From a checkpoint of a small transformer trained on Wikipedia: RMSNorm before each block.
Each number is 128 + 32 x the weight over its row's rms, rounded and kept within 0 to 255. Layers, rows and columns count from 0. Numbers have three digits each. The size before them is the row's rms in percent of the matrix's.

# layer 5 attention query, 96x96, rms 0.115, rows 0-76, columns 48-95
077:095076120078133126152135080147099132090070117093148147141148171091125175100096147135165160107091020126154123028130166110147164162150117164101075
107:116138124167097113151096176148126043122112145165138132127120116175126108098148087174130080121171109125127109196144124156110167115121165176138184
098:087102116142113114182155141125165082145051162105107146136090169162107137120146088119124115081173160103106025161128130142145108191108086153103155
100:119088118157077138095102113123155211112178126142128106077168114122104152136170142147180117139090141142121155115162123128143140146144090131172061
089:113105153106143112182123176143139058130112138105141150155100137132141112095129080076096161115126113119130102117129136119096117080099164053122178
112:082072123119116079154116110125118097187092142142112114078133081128135103165130168135097120156153124126079044155148162111163094142125144211114159
109:117095124164105133092062109111123112166120109170118122158148156104110124130202097107097125149103070156132093188173115041165124111155052145130097
098:112173119099126126076103134098131100159135131138162164122110083111094131157102144122126064095103096068124162146106153138146096093091092126183067
096:134147154097130124081174166092158215101189105132138116098158106073129161184086132126103198168089136132131136136121122094137107121099118061147124
075:125076145137113172148156156156138053146145106095124156167109087103139110132165117170127105031113162110131122088149135162141103096171109170179115
090:163101132147181130127146113082127133156195126101100117115146087119124133141142113184159143156130191158090133104093093140150122156199104135139078
104:152138118144169108137122102128069189071195137155118157120168090090156127147135151106146150185104150150134143091050089201113177108133106103200076
094:104126161117092139078140125130128097168092139145119125145167160183087129147097091161121097115089149181139172148174168140107136212129173141162147
127:174146135083179099132153102120109054187088177100103107140108194093128136117110142163105151111151169100137124107105174146124151118095156110101163
104:112080124114184072141177075144161177146121174148113132112146090076112118167158092152089109185119170133082101157178131098163118174135086138115104
108:108146199107121154154102113128095130118115140147122150150108109118127121171122112060109104110126125065114079079122138076108186084089127141117171
127:105150105150078090138189161126126209155117113136197121126141133170128123143170173183096057088147124147118116199122132130111060113156121169142079
124:116145120165108158134125106118115148110121150163079139076079182078132110141135195125121167054220150147115108191147113129147180095126108168142102
108:126151139104096174092066175103134177138075155143137123127059113198068173155149139118118139176117196144147147156135122131153082118144180097108111
117:147093089130146146156143128107086113144142141125140207089106106101047138136138085107119187068155082108146117128110068130110106147128157178130174
112:120135087082100058155193116160160134103041139181114092060150077128186120123159121132107181154135098090114111150150180113165101127088125137150127
112:142142165151055134179076199105140112096131153088151101104133135146166104132157108144144107140127060124123128236154134130125202094120106070111135
112:135160112164126167110076078166099155080118177144147172117158155147173107127077162120107161181108119147146193132124175092119075091132109155141125
120:131141179177111148147167165184100098120119102131156136104086083185110211120121114167133087129129172155131058076129135075146128155080123156119116
108:162120121061124142083151116113162121104117109096120176158107146154123085146116101092134169145155101128182063157125136073130085133077090145162140
129:134101150149105136079081229149110101099114199123150134122080102149088143112126130116116136138093154143115136120163107143121113160126094152101121
123:126121107114152116127159133112149126145077146108121129186148174083149119166097120091119160172173121156060114087067112136197153183172109119115134
108:146158155085139074105148170163132066135103159098140089186131175122107095101117174097226127185132116119099176139115102182141109174128073113161112
119:142152080118105123116083075163172151077190125158130171116095142134130126151087094171160162114124150105116141143175080152159111085115123089097103
112:151087095147083128080156129116145080144145102143104070185122091117151061111166125174129117133125147112132091102128084112163159128172123148155209
118:154121123151158132097100071095127069152064120084136149106138153124078151163074147124168171108099161125162133175064202062171120171205122121128117
116:131118095113111099171103172129061169041103078176101041105141052156180088142112157113123095154132136138088105158104107131128124113169090093163119
126:143143157123106094167130132128076145109109119106156034104205130173163116128093077101122153135126064187111127129111132094115151121140130157072138
117:140172071105134183132126145139133093124145163134132181149075104089089138118170187140143065102146154065152132092134139173107063127142100184132105
102:131107113158139147071113147147092134106107165099141149131116110095135156158119148112139135161113110150162135110117084071086114156096187101114132
083:128113135151093113159083144136146111147106065153126082148132103175125118097145129107135040115131121109083101114190155177110121124163068180119093
079:112162086080124168131160114134126134069134196132128166128075131102173116190126133156131211147145113130158134154126111134122125090079195113104125
074:137128124229149122064067113120079162144188109071135140129172132134140098197130115074117151179119116147152109107104146090136139130132148155094191
102:107156079080132153123153103096154147090165170108145158118120164095158158170158118161109200093159163123164108144092127116166086135083198081121152
076:143137201129157135122167146109140127143084081078155112139179188072143122146115141174157103139107093134149141110178102081081175142148152130165144
103:105057174113152088103119114118169172120139117162120095097118122183143106116135056138128189157069140133112141159103131130190187164160172109138148
105:122187157151121146107126135114075099122107132089135092139182124130135100136115131120142105126106082167102122148098079041052098147118167135075145
088:147120166145093082162181101120121149098069072122099113080188175146184105105096075096126136140135072165067154168105131085155165130106138101094177
080:129134102120118161081104182114127097118181132126155160132128115095114184157205145120109150162113200128179079101111136099170094162123129116145151
072:107103129189124100163144088112137191123119078106116131101104142094128137113073137098114090101119044108067196141118138157122122078143073141072123
094:147162162160112104111138114119157101160137063164142114149163149124096114089134090125180100073141150125117109112112189115111077198155109152134158
088:164175112114130151125192145132159132102207083172172136120113147132126153092178086121125109060152151111136157135059154165110112129137131140130160
084:125121067148124106176122175158148166163100182072161126177123131151133231073103117115089106160128144170080198133146105105119104100142120091110076
080:168082154177100098099062054109075130153092153119155168122112147107122116084119178122146101128097083143172115127118163106178117183064110119076179
082:160138124097099195125187129099176156073124086079104129118127152146118097090152174110136150141151132096128098174128106085094126150110191133136134
075:139127108102129121169174212165139125129170206097112092114138054182124164130130162143209089166130110158084164145152083119162126128184086148137112
078:121072080071135130138124108123114169089133134102129120112122098161112124138155174110144135193081121072156138127150098083136150102182185094145068
082:119102062105136149136107152159145125136227148148115082116145104145130129186130179123083083149139109138201123129162134105150111212149133137098119
104:077093138131124191097068119117112136135126179093136106117099124134140163093037202170119108155087076161139133162144080127106153163174078096139095
068:153139124107099185089152111087139151098163136094165151144047160102170077174165146107102111125049123151127142219149162153157129137212129127130092
080:168110141135089139153173179148129157131076079093135119156088146144112141139125135072192115142133111097086127180135103116090132075147140128057135
077:112076138157109161095065120189089182185126099078135155103190075126117142127118167125130135155103089169139163065065141111108146153108138127116112
086:117113118114089082177078118084122108089068149128104125138104134179123079132094121161177131104123157133161058166115090155142188119084141160166117
069:111158185148164132148085087103097089130190112107165097153147142167062065179191070147107121144097116074169097170116140084117118165159155146142109
069:217097078099110097152094107142152205125098112103109108176073088188146120040146114062140130100147146165160108175132111142181111052129157120131146
087:137107113165162110097117113085200129073089132138124175134124119067121108134097098106132108139166149110036084162156121164152157130133107121165169
091:096127129134111155143188097107105112147128114108114145157119198085143174118147145123116156117133112092108166124083141076093067101110159094085161
079:105163127123113181162173147150166145087094090208157142121115175151114176094129111127146154064103121148131094131092079129115093175083150121153170
080:115162160123075125170154109143102176141108129122165168152101183111161131107126103051102138097124132145093181114136179157127114089075110148072176
133:173159105119114105169137119132094103139111142061118185169153147158114112158087150199138176114104160140153119098157133158088084117187095227121117
108:109080101106092122122127152159174136133114096163122105150167129127095135151175054122112146124136146118119074171117150171171199084103134049139133
112:162123147115144146106162088132103141091233174137170135118078080085152189143076156139170139144098137096180197158089113110080092143111145146162110
093:154099134125113148124140092198159093151085095155138088150110144068096155190139138093161116138159220083146163064119130143162112137117115108100112
098:125117136105116134143098140073144106113081146128106128148200155167066124060179076147127137146119103164113076157162148134191168150154092116183141
075:151122106113110135122131157189156140135157126124098161099134122103176133212115180167123144098155124135183178129102117195089076127121183114095121
085:094097111110144137151111166153136074161132140113161153123138129093122154156160099124107171088062128108166129134095154116096133206123105155126076
105:161173102206167132133139098157061123157154126109120109190108124115153172097157135104115109176142129102117146153100108063142097123157050148105101
104:167124122100119121161107109137093152102140181087137100080208123122185101148111128088130167119113136200092156144101104082132113166165159095072121
094:135134102124117136153159153139147078130074120129097189177128124107073141146136121179137092170143150112146087090138157163120123096126096216146111
080:127141074186132137109112111115094162137141201157096107096132167130153123082133113107139148134192074146140184186116081065162114118143172146070122
102:121142112135149154092139129114107133154142165098137156122088112082188133155081209128150083137136127118122171116143110093091089162129178176101106
074:138096151070137113151176093162164088132165108127148170126100068082149192146146144093155161095113176096115117123067143137095098143045076110073117
# layer 5 attention key, 96x96, rms 0.122, rows 0-76, columns 48-95
087:166107149122128078123136194110115161146126156117173123173130126103107138166132121145115067111092122165095118162171133125109131134182071138092150
079:129155138156132079158154158146106137132048127174104084080105121137129076136136119118092082124153084174151064134102097132126112145093141213102096
096:138108169165117110183128166154126103128083131175143135122111087131133136150085122123185112090113113162153108097165106142162146129099127149101119
091:124170136095113160048157125133146181158161136112119104123164141166066132130167133119116061136102127133158140189157165095147082129148156085128192
093:147127095172150120201162192108108089132121151117128142129148106132155177081067143162151153119136136151066135123142152147180204138127096169143137
093:141140160127081172109131085152101182139099137125047129112124116149127087167098153093172119129159060165055163124083116194137108098068115145018128
103:122104122108136091103099138177122098093135137089159170114188157093167133122105120123054124146059094102121105139159134110193110095161093124148123
099:152160129073194080092113157138176113131120128096196131107109140143075157105104113065120100140091158131158175117105072211112166161113122169173067
096:126079142103142142106122118123187153107181126127131137179155070085144110137144113162140198154111158110113152167146117122156059138189066093122089
063:115139091152112141163127147137139104098034127144133153103143086126112128146083135144068068127116115201110155057183141139140145156124113205100133
081:129085132111156157115161161107147174127157124103118137153206117128107101084129128103159134168098147150075161160139183119164148152136088129122173
088:128177104115152101089142124098119170071181101126106119139096115161064088170168116117126115143180122091126128177079111107085119057175138081142120
096:101115123121091147124077153141131089097133148074147153139188064090101117101152088158091147106094095155151092105117164066155134174179113191135134
111:172151152131148123134164117121122122163103129134123134105112121114192112120092195192142151085129121134092122164117145144162141155122172220136108
105:179164106117118121164157109148170100141133079179151115151175120096141135165149078132115138195123143111123110163083160129164145129115111134158119
102:171077156096098138191079100109119149100148135129113171172114102097129197131119157078096079158121125075107132132099174142117146116080149134129154
120:106114100107041102081157137110154203111145085145143096128142134135117085111138152128101101108150092175110123176112113115108119118191100139167075
121:089180191177131142115113142131135158097163133128119140071083173079155151115132139141146156078162134151083143148154148168169125075113159115206095
106:136122094102107172112069126124147186089073118138145112116106116161076190151114105121107127108168180143112155144120127077149138090217145101102149
122:101129084111087085138103114165101107148119115111104186108104093088077100153131077081062161139165082126179094100074136111078110166111140145111170
103:127142147093129117135147109089138098113057107186111069068133148114194107133132099112142224167168139151139108103142147084167108174144113123167186
115:105157170130121120213095190121114144104123143099145090089179077091152158170141111085125118165090089158151164192189130109149091116172133104149176
114:098159158164111118120068141141109102104165127122114176122154168119097146114172154199091194197154101116108107115109107141126067206162112105210171
111:155141140091052148167118142179082104077164104059136137134085080157139221102128122134138118116129144152123067122112086120138130181128164131164144
117:132100177073148179114147115211124147111132123140091147148126171107134091169094099092151147091180092116122119117106075102115091152152027086133143
123:159124133155120100094095175141121173075094148137184136131064132139110136125138130147164083143149156152105116090130091144124119178155078150092112
118:152100151126134144168127173117117093149079122168191147150122152114159098137103127101122099186147151088051095133097091175123120173129131119124124
120:087160164105153071128150160138168078142163100124126088182151150134116119100136132146188145167136140140107152162103133134112128215134089203158101
115:097134107087139077124060116143152158100126115089161178096121138107113145124102107157065053107158163108114093176155086158151114076140129073180151
109:086158090142138133096110087100167067138170101182138113145116076111105109080143122189109092093076175100124076114147137127195169109162132167120147
121:161157098168148160144139115101097055111130136105188103088135136133164166127067130148168194150120163155115124204081146100141173200173137131139098
122:116104071092124091130064129099096093074110061164076075144133127145133115116100097142115147094098131152092144124129133149154113104155105070154143
072:120103141124080172159116120131116109194121143124100125190128112131120143077170108145065118161098166131071093180169182122154070149141075129067131
098:113124107134055122202102126136104100147101110140111102151133126141116148162171094166140092116107175191106078117195158128180165116131048100146113
107:096156121107199195052151037138124133149151170141134154177130180058166162123125159100127167186134103096142164135145141142114108127126171124088124
103:143088113157053084220089181127130142134092129121121105098094106190089097158156109134116086077100134134151084106174119089155119138138061119164124
105:120122148144206182056137101161122112119142145146140103123125151062129128046132146096125152160173098081149146154114082212128140101114125151104150
080:117095137143091174197115149159078126134102080190155104118098137168143173131105160144134150136098131111184073140095077139088120107107064097040143
089:111125117136133126094159092177144121097120184160075118091098130083125093081117103069117107134170125123125110153148098187131136120132128167180114
096:170120094111082165189115121141071156151119195113177132157148116144115162088106133092081108102114158065103086118156118195093153135044137107121160
098:125146155124166180076093116123149148123120099136177147120153117125170104087104136094146173162136135089158103131155060099068078083122154141064132
099:071142099149141225129138054120144130137133128147120125156121158081160181126090169132146121153143116071134105123200124118127105124104143119053126
079:146104145150163099055100144149138167153098136066140105104135134093121085119166113060105138131155039083140189184065072145090135072151179187118153
079:112157127107162156122100073158148106126159169167147130175171149096125102061166173054075154142131165082206122154144162138141101129117141136131129
080:100120129146116126157134094120108143168076083113102063121070128194126180176087135180179113083160128165077119113174141092118086176143082119101137
106:164080128138101124143124130143096140149091129056124142142102096185124125182138105130157124116122174197116131110163169068137099174133123143148100
115:120149194162139103151119090137143140129098089137116137138120115162124131174133122147157115089144121161090088117156104080099122139122111136125102
098:107111084124161106098157097095179097116114145114163126115183183062122096156146095031185106160147111076063105127115099091153135119147099135098175
081:097127111194164161132108097128130107113118156205110089163080157119081137148154115163056142109110094054167146122097061190125137086099175121181140
099:140088150159094133083103132173074114154155184132120142136075110145167126103187113170114190147112145087089103137142190154063137108155134173108155
080:145106089129122165151061152166078148125125173015127141173147099162157102187102161139144106149092159083071125160163084108167164100100134105110129
083:068141131117182119107057071141159150144125172185102144093128158095177205119138152171144129131079102165140146115173178172111129101093115111075164
097:110169209143095112148100098105149133151124171099172117149092069117072175085099145149137166121069146164120108142175114109171101114080139148115140
109:092078120181109150113125126155104136130247147076086157152074091170132153179058148210131142155079105108148127139156100113112131115167128105107107
108:107175135190141096152109138141127095128100096137099086113154154065114068127137119103069125086192141125148116100119106081088094140081133113103172
111:178124126144181212090123151138103166101138123089109142127099126199167136104103182159155165147104152168084117121102118125148125144208141124120113
094:123109155132153086111146085113141156103099146133136163118111122155136097110136167074080139144100111158211110109069123154125115157182114095115111
090:108080134119199130141121115146139159161131151159074113128124146181110136154088088153138110186146094174132111151098135083197115099135114075134129
088:177100084163152112121125185115146193114132128146111150100146126125166153171174031147135202105164129110116089092149139113069112108083119122101153
087:109163145118088166137147174125166046076099144115096177123160102052157057169136110163112118155095091119099138162085105116113164188147157145087147
103:139114114127144070139088110136130146168187094133098074191140172100117120136156088147120084132134127146117174123103146147109136139098168188083130
109:115144118143132116131128101055151123133149182110136130109126160130126128122069127167194141071063077136168125107140124130147132085165092144125131
088:148119213160137086162119059135092105141126120084156123148090103074124107068172142160124139131163079102120145152151136121124141103140123195075140
102:134095095155132122115158103086154109100007128128105120108135168094054131089186147078124121110160117132143133164084124120141154114171109091174169
091:128138186155089183142120186099074121109097139160103110100130146137103089105161088136148161130128140128083134152109120145069106091108114198162175
083:112148129191072150179215180168141041106108123128095116134131123160106134141174099128139152081162137136072152168137130141094084115112112126180120
113:174067118034188114058086066077150179167143150112145139149097065099126123115096138109049121144102134144151102118082133093166160155178170086083139
067:081164085155073111127162075165094108086133122108092102123181171143123101147122134159242180115139207070097122144163124178118126081078130152145105
073:126097168132117185165144180111128057128080089178146145096171121138121138121159127105159107110124132171098096167152103124125127117134093124182120
084:121132088108078051123099110103169164149103125124062138081081096111130126145150133123082176135154103094158150143128155189165159163143188131111125
115:148064114098155112132115123147114162122151133134195153145127102117123130151149161136098111140131146118159071086068130115119144111140101115036096
096:156133139105162151138088105195094164196129170080174129171154174155146132129171101122130149112139110139148089088092150104162141096173080116087119
084:161144155086149107086108091098079213108184167101216129123153141110126151115103124096142135205103147134181122069123139097197183146158173082082131
083:127137140151103134161166178151132073104123073181115124120143150128134125107122107125170153119134165113067127186166106157062121091099101196191128
075:139123096075156138100078084132146159182142142071157158150086145141112105102126086114126129137111106138166137147096099158188168095159155085100212
092:158106118110163111078088116178133227151148196095106143140115136070155099136113145154106140143140106106182110086059149125190127164168137104088116
063:135105085071119082110185064085193123135083116124127165122112085082095173102098146116101182132137098123102122114102152160159177147083160153075079
# layer 5 attention value, 96x96, rms 0.137, rows 0-63, columns 48-95
094:149099136063152126172152149117157125093122127092164177182140137199160129178184108129117129092131089144132108125156174145079141132111156150138102
100:106114101156140135169126144166121090116109246132054096130107178155127121049162164136132084131115102091131133133107114128052116189076128133152094
085:115143151116118151125121109127179139172158130191086131083113151102078152138107090128121066168096088100138144122151087107142116164125095234094075
088:084163091081133146144201120212086078086117083136124153170099088128139057151132136101163113138130143112148098111108142153178142140124163111189138
095:136116157069085169148105124116141110127144224142168132143126094157164064082201115119113145119134134124120177155131106176145132120129129146096153
087:183108156096148131086121172135113107100078173102102156137136110121110107118162104129075164108118106099154153109115117085177119082116160151124123
095:140129114166150153129200137132099105154137070140092121167147092124140107150172182171145133155089160085122147155156116097122169155124098048111135
095:176117136068131130161139070067118164104197074132171157155117091145110091131130112195178111108151081113110122117123136175181139079122120130109154
092:081198123140153102116113188119121107143100121117125141071120104133113144109146110148140202115081068122169128077179148105192149166117151141176145
083:146090117163131089160128150123112165132118159168081140135145119191120112154105096086096176063068168128106108178137063139188150197130123065150123
088:096086149181111105160146140160118092109150180095109155144074094135135141164131186095110081087131117110141134106170130095080105170116154163155159
090:104174135050108127136090098137134134187165075146148105140110174155122151129107113141127107095186122128179101162139171118075115166113073092128164
086:134091146139077142150128183119144160120161089139082084116129149124114130093159152134146164114108184142098143093159123109104147093136107073164117
090:095116127084150179144192094164073130087109129120080165192105089152076094151136115097147084130085047118147145129095097073120131118115172126134149
089:140085187140165127135094112101082157105088106127138117206112090099158169142158110185134168116121107160200101172116123064149155096120142113139121
090:150173106088156093142171119155130188117149146143105139127149134111128103133120116135141083126134176184204154141134198144136101122184093095136058
093:086157142132185104104107102134158115142141119050164144098082173123166178161149054119125184113128124123119111148126182176124159112146135122117094
095:208096134188102114118150065139104153091119144210137163173126099140078142118166123116173156112170154082098103126136175132116149109118096123111149
083:181115094121200078123123139113146185164065182138118088132121128156129150115146145094117111163188149091182101111151114108077083133182070090089109
104:145136114141172145182083133083106158125135124150129143115159140192112076103123129140131207129098077128107114151073154160176145150088196113112132
075:172122159172177190105188087117078131147130066100072103134094102112185140094052158125116093192114110135156161132196166151123121128140139185138153
088:145194167108170089056111146100130130101086139135096153167168162096138173114117103115106164092113028195118136110098086155146109114128109133137142
105:071166102113177204106141142092151140141120081082149176105105162101177154146107089106111112108146128151157141151084114131068083083085066149099136
091:141089139146125146169145104142142123117162135133107109122144160182044133087155175147136118161174125100083177087100119126140114131081154084116055
107:154101151137200156142152145168086142076134169098097110122180134077169155115146143145148133105118083170122149105126148177124140136108053178062129
078:099177116177156127115144106110140123145098188138136159114110139160101098161152121094130086085141094083093153193092167127166069108140114108130118
104:127177061144092148185164099206105122130152186124155169144103088119155114101091125100160102118143181099147117170134085093104103157115189126140137
088:144112092130114128170100107031102064143096170126113164217051114144164130097110125146148126101116120154100133176188119136119122123129072161156153
086:162082102120122063141142122078122144145155099096086129118108138085114171143168192113108150129111068167071113197119131103096115096106136138087105
100:140139093160052169111142129111151149151119139162110067166121143125149110120197124187116105083163115128094153059168079148139105099087145100181130
088:150178151068136117156104091148073116098090154107143166135179093159119145119112140124146159142097078135092175100091084141117073166100058156137107
087:131103158065123141135109084149133156132139155122196095074115135169065110121132116201161149153156101102103157111150140133073108161044139060121106
119:162097184221141081040125121147094118162116135137077149121172102105139072154095203093112131070100133141113133165078146141174134088126113122173122
126:142090095129093099148120105091090150115081150138099119126126176150062077121167158171137128154106141073109211105086138080172131162134109051085179
096:124102178103159094132152140105121121107136183175143116118132094163145164170168178120147102150082101164159092136182093070070106127132149146174077
107:153105069114124134185168164114114154129169115159087109138111163134094104080167166093084081133159141171172112146146123110087080138090152116079092
109:077163116063110189146115126157159149147080102104112082104090136145150148052169104136110140087132125140140151131106136121147112185091186165127093
109:093079091097139175140185100118113065131106110185116171137085131118085175106092112166122139111096121130176086130155098116203045136159134130061121
141:068158134097146162123104108134155121152126098078196103094128166076147154140105040136149127114191120186162095185085093160111085098108124211128153
132:135116149150147094118168104123129118110118116075070051099149190150153117175149188044140101164081151104117093115129131142156107124087173070085096
105:176080137164074084143180129163084148108153121175123080159129107120132109110112130148056099171129143093091112124118173132135084107135109100109087
131:122134067091152126150134095102127099160141102154170169107109132140148221157067133092149156173112126142184085131169131059141132132095112140087128
115:139184178118096090090134115104082178151077113134174128103152131100086112108213093100133185131164160126119147108171175149121176123196105089167166
120:131130168086055115149137100150126154103140115136185147109100184113136124132143052124104080122149110082090144093108171125129142166100105156204132
120:103167070107134114102088195131112162128111142139196081067124084096123166174145109129122158070128101130098110125151137102176147131098108150138156
116:168124118131073086142130200118137136117131173137162136102126129161149167086233139145108161094161134160137186118071192122148125132086138110138152
110:110122061089132157115131149082130113165056102073132129111066106097142108153189109124125122157104130081138190141111076131164158180174131113136189
105:183176152055173134087103143123101135144081051179119160125112171127101091148120111116152134108145131124122071134175109119142111154170091134098107
127:123161142112178201179123100192152130112157094089196145155107132164141136153159071154173121105120131124168093084150084131158136131147095100118119
115:108136101187147097134074120086190135147153151190117088122133160143119118155214117147151190129098119102136145129163120099136106166120186122133090
107:141106154116161122085141126129136124116145127160124164167174111137135093114155127060090118166088113137141185075189155101050132129160129138140097
097:069190126161123087160042136146179110146172152128105098126116165132103160169124089204181143138082101091103142129093126120164148199133130099126145
100:120138124130085099124165100128145162112134144111098055173122130142169122169093123138121116125125159128106141123112180106111103115176100128126164
137:086154127135110146121104102135096128158153098100168137138085125154118140199124150197173128117121174109172115145150177136136129152124059131150182
096:157109187180111099125162170158120158109106112088137103126142105164176087113084146166151144060110184144148101105089129142113121140086145112127147
102:091163167155108119127123080111144158120157140139140099177099096069080180163120137104126108142123188081104192115095146161142133106154112123198196
116:143125071137162107128123122114085139137170104128115156086107117178081127217120170105158186100100114122139101132128115162155131092164179119193161
157:186113101120200087118155168105116182117134165086072092126171139178147124175071166113124142151128163128078069148088107144106135149093116104152110
104:114140128141190132169080115127087120139159185074198152132114113106100061131157096150105150128160066107131109155115172123124058087131107105119111
127:202103076163094131122161087112105150126120174152091140166113067159102129138129188139146133101121135088150157156111111076101096166151150085099168
122:185111115143082100080092153141092155176164109128102160126073147150124101095130153178104142107156092135123188180147143092100189105218149129149203
100:109123143161144128075103119172136127157121057064154145137105100059097108132186102145089114102183119093135175113086142165085129135193138201117136
137:119116103192111106085122150148118105141215165125093087161154169122133183152099116156132153073178131126079131140172112109076075079112097085112077
104:089169173097162130185123144140164191122117176112191071117090153185106095073171139097184138079160121102108104102134074138089121173091092087135152
# layer 5 attention output (transposed), 96x96, rms 0.248, rows 0-63, columns 48-95
081:078176125140179119124110073073133104105120162125091101091130149090086110102124119140165156116099146106130147103091131067209113111155106192094155
095:097126122150056124114060140039146216121100078150142122090160067120090155168141059123133115095145156155100119158128131121120181070199138111135184
087:070066063147133124127141138088119079080095157118129125121124135149233112085142139141053162128173110125109110128127117107124142102155133075114112
094:126078109119141121159023120056106147127112155100133116143142157151123161124120086129089119161071117145115085104143051154059133099116145080078115
085:144149096162182122162093141150163120084163061100115147130139158135079199165069091139157104177114092101148044093202121134101104102088105130160114
076:054157141149156117150124127087102138149139110182201163127122095135126113127129072167153136114115126198138116145119133191110093142137135150153103
093:118055093175099060133052103129166093095100113103117172064129130105136095138112123099132124090176115123107124122070130117164096129148163105199174
095:109158136181140178071127187119149146120097156085068089123086128150110165119089146087159135103117153155145124120106120111079112171162104103160105
093:132087113133104126124120063101119160137145103100141115206122112069085091139077137090158084084138171120116120201119158141088084104093063087099156
084:140176137130106137122056098113132078127138160172194083111080120077098150080176197144102107129106148083146130086100167142095098052106118197133141
085:121185135125121113174171120102109175109103067114154153103186103088093119078113063185144203110089091144102186149094176134159148103106113179086095
088:123145150189141081097111157085110172070115123134120120083105118132129101156138118108157045171110146084120139146155125099183163094154117139138067
086:128140164121172075089144071142092105148106155109127159111152154102153123204110105176136124146193111121131175104076100106153174106128171154122156
078:149166135099105151088082199107134134110098160099127088072143149117115162154105154155075186151128175075100083156116121169128106141119118140115064
091:129158115148085089071149132134153116148082104114165144043157174076108086080110129081143139150114094129054164108141133143119145156117105135128109
089:110132174129131169104124115073121083120131112166106093119112132168166139117151162178157216109148095097066082088110070064135182112159161145092125
096:150131091117076146165134120141103118110136094107119143118103057118148113076168174127093094165159146054145157098094061113104124127125138127128175
103:145127145065153170123142227129188071158131169108143130112086159137155142146092168166112094130123120199125134178135105134141141117157116110130042
079:116142177144099161121137168115093125078112075113123127097151128104103106154149144135101141163103058119127134139119087142129169111075190100155088
090:090151090163119140114138086142155114095152156098114114165104155079146112170157127110156100104219174121157116145179145107130098118148125139127099
087:089119136092087071135089227137180153101080140156121159084170105170057109147112102139100152136135121101107143082111153081128153145091076088105141
086:121073105084138137157135059135157108123155106076170122137077137096170102161166144153117124164131189077124121064194151093132118144169138079121126
088:135151121109168118134102144154141155080190148101152063140130103160110136137130119150210119146174111117127103138143166120146133128160183094124108
087:160155090141108077127140163147110133079071132126142110083113141137144075097109101117109088061112122181175070178172160115144150119165131210186138
087:136109155137115108105132054099198106138129071123134113100120160110075091146083109170115170170080162089115100125143088131105088120107194117141119
082:098086152105084113128080128137116158133150098114068089107099136128112131117155170137124141163065203185175096158177086131088133095094160139145147
085:099104149096143114060090120061138081115127089154115140116140163106163149172175140130098124183067074167061125100135148151140146130161109143099131
092:092129224147104151146196131129089203125106124181141119110166142137096127104101106149154069152182134148146103107050174121109145123151200174082156
090:103096076036129198141127109148104126150136160124112144115145177131114114142162139136163104140144142069116084162117096194156136147120113074123129
088:142107118084133102101055104166108094106111126114135137087089137167134143134134167130129168161094098116170063165072117074135120111217084115083168
090:146114111163121118080129163090186145171148156123132179144143139015166147177150129105119140117152164148150160172151145115135163085142157145109170
087:157147090172153114154180175141176129136118142139097170181142133095119154120096133072124098150136149134088113110125114144120146152165166190123127
110:121146088125126072186160129150153205071134133122169081102072087120147149116099107076084122121153071107212070163101172145110168141098153126121110
110:159126140087163128130115152116153125130224085080173147151124113172146183185133140119133145143101187133140113095172131126159122113137146082166129
090:162138144165124131133114124099101185101063117159123052127145096133157094083169110072131145180206149101102141142081181144123105153168129153096185
109:127105097177088141129095110117089134135122078162157141166117099115143162113091099123141152161151133145067141123120214118139143146130091099116172
109:118095166163126150124127143168080119145130156077074193123190080133108114149132145189108132124109127140129137123062089113082142114122171100115147
109:180127136198110088131114082150159086165107113108119130177175093074146089137162067108123135129175139149087171129133132081064169108076138114119181
137:120058127168034082143114124123101078150067144123070159095143120113096104094101163138115104082089085120068133120138111105138154121121122146148162
105:146162155157117132101168149106128134156168101153135139176068096099178134095071151167070166160188112128097156155044138122077103133164109134092185
100:110187120126086136130096116090112104137157138096142163141105085125137111153148186106164156187146180089133098069100139103107080135135202122089182
121:189089090098125069097115063146120138146059140153083120133150115090182072148146141123112187147119160140140112140095156127170133085142130130062107
115:100130124118131205102136111087135099079132161107161083143085127153159095093121181144180119093103114128135133150150064175144140123148145135120104
114:121159102158156138069138112158149134168163100118105154083097115097138086164149189189176172125103152136126084155123108121188131178135149103129125
122:147120143140127061135078109154133102124101166113122108149142174127141134112129149190061137101163155150136125129139146112144184097161148112152088
107:068153136178197146109070160051126103074171115048111048126144122188109081143063133122123130187160130188115100149130119107083154122107157087125146
101:132176118124161177174150143131111136124157167096156120166124166168120172176067167155151166123129131162129108107102101116065107079105147147060112
106:132063090128104138130152151150117146126129207164157140083066134134167092136132130076120145136087123158113141151137133160159151087158096102067151
105:140113162101148099102162115087124153142062149174101190120112102124104086164145105129115175097113184128119180141137144136156106085150109114129139
098:115100191141069159110138169143063163120085158144132087131166165114132184134094160114080082190093158097107169110107129113126132129076138076096159
105:103139144155109160096172102158127139115077131072160103123132140123145187105133117129139095137134120162197138168076110100184107099185078151116099
091:110142129108127175118157182154119180191156151118126145183178152116126118096145133122106174150086169154118082162174130133103152156079141125133159
104:115113111119145125162141122085096086154115140141143167200144134099145212115141111110146127071159154105132112088153127147072089133094104141129155
119:198110137091114103146152146163191094108124149179130143143129140103140154176152144130094158088159151113131078104137132159152136173114160108150111
098:139159151098134118119123159185155116110098134115176147143078095076100163162140096129128059105130122058154142124180104155148176166085132101162179
110:156110108077154102158116198119132092139136112137099128149090198223136093113152089142200155140085129137148072144176060147144165130125111101140095
105:107170140129169143139173154109162160112117166150086129130130141123179083085116063095136118120126129135118104152171133091125149169094074124120116
129:114129153112195108167179079099141161160114113141109130121148155115170147103081076119102133137128110185123172147161164106118133184127061165097139
082:104106076123036161141180088168157111151075128102114114180135127136048129141183185152159100114114159096161154141147099149114110061118157159142131
123:166162057118195106132107121141145106173186204140125111138126147166125168136147096133092150112129154146149105121142161141186130069117139185099112
127:081111147113173180151136158020130094069192169145135146148151101130095161093177142183175099166097146144140143155136105143134138084147168161117088
092:092117121109123151121107150152090110054121138113111137112123105119113179139164168163142130150127158135170069121105186080116126112102139109161064
121:097166175109123138150114153153125110149054111119150119102192118124105131139116062143122151155075093174135128070123122162195111175121118179129131
108:166174165115100143129195152151136126157093156151114125138154146141144139099082131074130152141142124190076217149115137132147134149143172123167093